Weights of a small GPT-style language model, trained from scratch on English Wikipedia: vocabulary 8192.
Each number is 128 + 32 x the weight over its row's rms, rounded and kept within 0 to 255. Layers, rows and columns count from 0. Numbers have three digits each. The size before them is the row's rms in percent of the matrix's.

# down: layer 4 MLP down (transposed), 704x256, rms 0.109, rows 156-186, columns 0-63
# gate: layer 4 MLP gate, 704x256, rms 0.186, rows 157-187, columns 0-63
# up: layer 4 MLP up, 704x256, rms 0.188, rows 157-187, columns 0-63
down156 104:158094134035193147061148113119149147106128133110136119143106172073116102097093077133144103145163081107101127108092092084103096197146084153107125146162111206125105106093106126172133150078131070
gate157 101:129128138146069041069143130154116123160090109099115177130140104149146143158212142119147143156119092137125089111135129124114093136165163114145130087166081088189133161156150137121107131162132133
up157 100:117088163136094109090125132157054097075138169132153160127137054132131081174131091110135135130138227114113076154107118143136147108116153122106162159138069076197141120080112180133098115181196109
down157 101:180101089126187118119144114168117141115073135138138148117125128115127165129116116127142102183145142113080147163112151115138084144164158103113114169135147129143182141101164120152103106123193036
gate158 096:149113168155125100148158155086107130092170135157133120186131132157149123138120103180190140125101144119148153129168176167137129095145128124132133125136106150132082089100165175173153134153139074
up158 099:169159082117117130159148161131106127108158085133114078157079163099097154158140154115109094160129124127110069170153066169097128105100156110127126112139098152129112141140112155099105092168086140
down158 095:112104144092094105115102179116118126162142123162134124148150189137121145048144201139104061156150145155113135071086196097141139166098113170144133189149118151173124098130129122104154147140206166
gate159 102:108133168161089109104171106103090097125180124137185104192151117142102150102185143073098181060092082156140128099166105127150139166135153131174088108122117065115122098143103111177089147096133182
up159 101:060136144068127104164096087111185118223075146129064093025072154119121116128118051144162103152162140164091117119154153113140125154136103084039133096049135194138097163086182172122146113148162141
down159 079:112146149159187143120116122137123066117133140106197108155126150171139102144138132154139132117139156145158062137176150140124152114098091095113095090102193116170112102138086109150145164138099185
gate160 099:150121138147086136139153220167119103134152165159166112176072136091147112184180181107119079122150089114173172091148097145074109103126130058120078095139138187150113103109101126086119158070121131
up160 098:200191145129115059121136154136140165189129086159146134142120170137082142127121136101098018119104110135112139102114132111190086141115157100162139099169152148131092150170163149125126142132157151
down160 103:148066156140122124104084111165066143106146130114125145093140156086087141109210220113112124143160091122151127054151118065140122115152143204129107146120092137131132171139077109121117102128102169
gate161 094:146132096162193151085186078105131059068086126198181066152117092146096157107085155086130149146109109125088135085121189160113106084074076157130114123157128137101094112087146120115126160102125072
up161 096:121213147136114139150196107134138083132153064128153066174107110112106121115118127089097148209177140149151087118164169162134155151155139155116129104116140135119084136091193116104106138100151079
down161 098:111151108123123144111152071134106077137164110078108133164140065165095155111090131138091115105133137113114133116159084126109114073092114103113105164177092122086136120203098126094120102063214120
gate162 096:121125080104147079076133136128141148143147121130106123118086166134090129128171141162115162116108100117110129128177099175131138113111060104096110115108094149097073162140106090150122128164110138
up162 104:105105124191158129148201129160114152152109137146134134093150168116124068102077089162099129141140222133107151131134148129147071116118148106166068116148195146122151143153150088147078122121129132
down162 101:141115156105157120176094116149097069098134144107106140137216186156118135096035175121083131116167160108104132161120150108240174110098174113185117159210066156107095134129110179128136182150103106
gate163 100:156115129175102155161089154112125076132138125140095119128097126145152121093138116112109115132048143090160099107129141136140132121118095153109104128180164131159110164137120086095069192108052146
up163 105:239122104101164135151100139141106148142147121114119125121089094142104127146112122124105110113154100125134121137105165154179128130159135147105099138102182131129123117125120153111148147189209047
down163 106:145130122080144097163074169098174190128109110135067129128122104165158151137106144144132108160129136086065121120116127143140157142086117111139099129089108091038100177148138134115126167162087160
gate164 094:110156124096091125089132144127108152136128150111131171114101088163159129118148107105112128104153156104180096153131147138143170096108099115086125129133148108136149090136073140122181147141072121
up164 090:092125087116124088186106132161142126129116124120154041167089126118089176065096156059116148144144112082109139106171176109154113102151173083138152106160103089099093164117094133151136126113109102
down164 098:167135080128085157149142127142158142126088107102097188153173151165165146161124196166121064124127111130145147099135139155116057136147087101137128167122124144117189122133128118073132117135120076
gate165 099:100153168102090102131129129163145069148211165065147105065133131119040077107144169149189120110157138117095115138136144135151045120132135103135118159102151082178149124126169148109139116191117095
up165 099:071130117144179124128191130126144141098129106082088131180104091122156121139101106090142104120148232141150155147119108125157128165148079085157164167160121163107100095125150112094184150128109113
down165 099:092129178165137107203221113137126143084200118113115180100192134168092096193104092114200145120088132139095106128197198126114123155123108103138133204150168081095156144112100108198155093120116104
gate166 099:145111148166102141098076134132100072127148079152126089087149162131131124088124139164134143158133112099134096120077101110130224127087139102133149060138150158170082070198149135117112115150116139
up166 095:095104151148165131079153147143115143107124143130110079122098172159159128178149150148133155155154147101089053129130082081160140164110062164127090064074145206150130117106093157130101139139142181
down166 091:099124085110123146129171135157168108098112112111132103131118164197170145122168143109094147172126141104086184142095082169070154082192151082148094105153160107135151095093112103161129137158133081
gate167 080:171119154152137135117119116125140113104190113152146140147063201131150104054106176178136082056063146156130086132143126113136083127079180132160110169131133056073132137137127147094162060096079098
up167 087:113162157068099105161130187105157115133085172126116170150128177148107139165092101092129169111134134136156127083118127139157165157126129119108112135152132150196169097149134119186115101130158108
down167 086:138114167098177141094075121101163120135104127118131169144124132154134106162120176101127148140138144117116096082154095094074133202140126080167121161111134158152153115089054181158062143096110138
gate168 097:160113146143102145156137101152134170160096123077172099186132106102136104090183128146110123121142122105132122108162116087181145189139108110161128098092061153126156122213080148116116148130107139
up168 098:094133140054172093157141138115177143167100096111141123085117095140149096114138097077105037140132080128151098085194135174175105162143184134109123153157157095128148159166171160166094157150091162
down168 101:127121144146081142123117142125132130138155117094173147071122139122080117165146134191105095074045058105207138167157132175115117124171145106046093126102141034141168182079134127137176077156159110
gate169 098:152116129101129147097134137141158103098109085146101158149164102140157106116121139124110119152152182082079159140150100194151109120112157106124103112119096118082134087107152132104086161054151127
up169 102:148124145084096112105173155119132165150111127123138111112095140252125171092201142095164131165114163131130147212098109161136058094133159060098142130124111105108111135130108171117070144127114191
down169 092:151143118098159123078123131105076067056124162117069125088131093140159137187120128121132129107113127121183098147146130192120103125142121172088098177160162155083169118130135111174095157101138168
gate170 099:165086152095201125130097180114110189138089075144097180096128128096188189141118093101153130154134148137139100157185148142086148139108155107149104171160098087125090101130140132109148154142114092
up170 096:134138120135108134153042124071176124165135168057101138122154134136125091111119131108127135192127171157093146097081063075088138155088125147115094203155148175104142163185119089159089153166126155
down170 102:161195076116136109151162125139174181150148149154110111179118168105153102158093142053143099143104143130052092147055153106143085092098159124048148071122110159136095095069115159080109113085108117
gate171 085:144111153154172074094134075137128144104121104192146096191114139143090189062126225123115133127123083142117142102145094148096192152150156142139140128172157164107164161187100109126079140167105082
up171 090:115119157104146146205129148129140119111166143102151159104160090125157056122102099163138099123113142152139101129036143103176073116089138189163107126096140094186064105103115123065133109087119148
down171 075:140155129116204091147136085113153133156061131130175085113144146117108166089147142107181138154101147151111058106218139130122113116145034115138146117213131141130214161132100107141127142139120159
gate172 104:156183098117121100180120143141139041162064131120131113163109046111153159131158163108099169119112145154138091140141113173116161146134095116090180100147108107178136138176114106113156118080096076
up172 104:123103082172159112164087093110120115090081115124121143115117082130126146137159175126110118093129086122084166154120162090163135103153078125096145136106112093155126077073146145172154111159158135
down172 106:147167102075074135132132087091181152160123135160117135133136084130160079136111128169100113150160237106092166165114056157130120128129158156080115153151126121161140064110177105091122172143121150
gate173 098:100137123126138125126159115096079241162136168152142099161140191125132137142138113088090079156111132071170114162122125152148099128177167107161150132108194155119129119160130135079115123165166164
up173 094:126087149109090146102166115161089104127143065142134084134084069068104193084129110146146143051147181110076092106137110192149079166132114180134151165148119142112111101116155123119095107133117158
down173 096:123166115199164130157152125117173045132149112134050115058124155178164094153117126160124103127146091195150085163109156167126135116119097144116112083112080059167168125082154129181119090152082092
gate174 100:116130146136126149144073124170168128082160177110136143068065096058099128116150130129139066146130161125111130130102154131069195136149138045101089109148118117136098115124136167125093125127120091
up174 101:185115139093138084110097172128128179111139074075160196152119127133118114137183180086136098098102126166136187132127084117168155101085101083136103143147183175145156161121162104140127124107111145
down174 106:117100156144093161126139139116167156169113113130090101104188147143137124093119109158142190114077092153179137092160132118124104120116161101104088089153076184181140096162145178178118144134137090
gate175 098:151140084131118159134147145140118064169194121084151180108134102123136158159171106114118116096089116164101110147106146141071142145131161080094081186099151165102127116082141171175113120110121205
up175 093:166083159165076167169109153099085061152103117067151130100163107116182112124073169143120154185097135149123137148067132127152134099100099125118118121059144105102093083141144146203146099146110186
down175 094:109086177065124145094053109144156192069172187152119127177132071128147134119165091056128107110105191125132055168119137159106098150127174138186124109185139116141140085138109089117081199134160112
gate176 088:123123136077135119069113143111131183118140121135099157172129089101115141086167076094118148191171134138097130093130115062123179126100113162123148166107149134111146099107119210141124147156145092
up176 093:178136119152131142141102077126164083098207103138117110079158164176117123156140128141068125140084164167118132144159132153144145112154085117100159120126084086138101187105157135118166140163096159
down176 097:081129166141146134147157162115150114163166105187067082129143178124118108102109122084085139137176171163115147163098114154110125086153166120063107099132120082114069170083122141065133167104179148
gate177 100:163128134181152149151136163137121179139140119100138118052163116128143125104139139146199102131131120091128087107141135130166148075116089151175071136121120090128150118092207126112111108113135143
up177 095:137126165090134078156098190154153141135147121171147087091135103170068075045143139098166148124118123109152153099133151120117111133164126094148117115091140107078172100129110151070112099146205170
down177 098:121108130118107087095139140195108084166086102179136121152112126142158087166163146108189105135136144070059138138190134126187134166142129122143114124164164161154156072120134150159131148073122130
gate178 098:074115195141183135240154182144132147147162121156087114140149101086127135076101156146104098137168100126166155079104068081119130157153099089147127081113068119184086118087106115120078159126178084
up178 101:105130105214144120131119179154119101173115112131152110108116160125089086136137162156127139103189124122154162106155112158104102154166129185139109087146138091121122100123106102152143150133139085
down178 097:160131163131089124164162132105077147164188142174057117142135123173156114117116121136124089144131108147089134102120158139103146118158192129146111088117086176121052155124130133167068125096099142
gate179 100:165122152074156110106124145113074090095163089146139119116084136176130091150137153137119137128098108147118163094140188185133172059090103086100145114127141172075120133082150124106115103107121120
up179 100:135116180135182132148110094069124114165106183100051125141107144103087173162147126128101153164116109102115118106124097083084208057061112117132076132122091121086106169179104159143082123095150140
down179 106:102152142090036117124103173149075164088143151166051095120139142121087149131101122081188114132146113084131157141128111139148169152126101158138134151100205094089094138183091099135159160139118072
gate180 105:115123100196144094121160171097092143151090081146164127086122148133128144139178111221125149127121102119154167169099151150152171141167113097171139137156147080140100148147158135123167112107176079
up180 098:082105125171155153125157128142124163107091116110110061084139136118123161090119138112072137131178147164117107141109144134079165128114148121169145082093103165145130121152121106109102144148120200
down180 101:116179164164177209122150158121141108130146172137096103109090103109083150108138170106115146138122111133051086134129179208125144089113119119126134082161128107213111158092124107138115137127085200
gate181 100:145173161150117126109161180151097097107140124127075150126170146173086118132183123179141112141098105101078077158085151115142124125127120119123069110125147099116161101102127048096152127120101108
up181 101:100177068190088122178095129116122161136140082094176126089126105122159111130127091133126110147134128073131142158123107154150130113136133161208167117143233140196153143097096113140096126092079154
down181 104:149162156113077140133104104136080123152112099184132133078141127101136187169056126066093107109122113094095093141088173113133112099170113110122121148183106088128113184181070104043147157150072127
gate182 088:128186074154151057145127151142129111158142104128141120099040098132124102157154118136171048141157113158047116149164138096145109093132151102129112070106186161130101149142093139106102111140171145
up182 094:081125069170116086211099159114115120145107117100098139183076064152116085160180095119175098080164053122148070089135133125112113115193127145182121099089164147134125144102108115066121105076170180
down182 098:173089147169052158110081158140133129147129101165129133204150112145072127136129143113139117086128120144104163125082133140081082088126091121160186157175135116116087119155173072124121111130176118
gate183 091:169073080136160074118133148094103160125088156236115166139084194104119121134170143090091173169024140091119067133179096182153107074131130047116147112026111138110155107175149109134141112110133129
up183 102:123185159151148189113049131107138131132123108070146087151154120210130153109091100147124070100125144109123148101167154086148101138060142153113111148209181147129098142118177158125043127172146127
down183 076:117109159158115155139113117139135132133163060101119162159124050151165118183106144204108095109116119119143135150149139063143146121139116176125123167169155080127084144073148152082128097169114094
gate184 105:113112141113173064134138122125173138109096157093083152149058114149136149093133189127128102057152105126156160116133105126131088118134148113087095102097098145113097124140111129114052117174167153
up184 098:119098149109145120137120108116158140099169128095126058145087116104132128175152200112083095203176112047159138167142100122155183123122104151119120115197061123110138135096130147162115154182071134
down184 096:148161125076130183091148137147055129171164122149129135143192142170140087092134160081128144124131156091125162100116085163155127096129116112144124115173068158194164130148170108116157115110097138
gate185 108:130108145086125157101146083110134137133176104194128135132084140144125163064107054118149130081105102137134143138139153153110137127061134157142103106138140150057122182121074050092064137166172127
up185 101:076164115167079133134134119167094124170114145083118070156107158080133080136147145131182137118131094163101109090142218132157148129183126122110182118098143123194120118087167109138174141110134147
down185 105:126123075149118134155100106147152110151145197160080131172094159121075136125185122194248131125117107104141093168129167102141096134090141128113090108162171104101088065098060103165129133149135128
gate186 101:153132141142179175152118103137108087130178154147091113132127119160130093131083138109119126139123192146157080150110142164088157129174156095120129051098122130094068123106109170127122141140067110
up186 101:129088192146192119123153144105155170028149062115144169131116108096171181107101097101131117118164110098158106079131061107122183155108172156155115166070117137087127105124155114077112136143066136
down186 105:070039117129138141128073121176115155150167107168087067172107119138168153101170191070148108107134109150072109162116028114077183122133155137096078201146123078113126136124103170097121155108145112
gate187 102:123089060092143122120152084193159130133131059152073108075144121097042142079112137149133179178123090119131142157111143082107131121139147112139114145149145029215061090151164163177150136143116150
up187 098:098100143151138113140165142186124124149148104127093095158128152104142147127166152133090090142118075156075127115062135140133076127132163136162139157152133134152165100147133131106254117124132108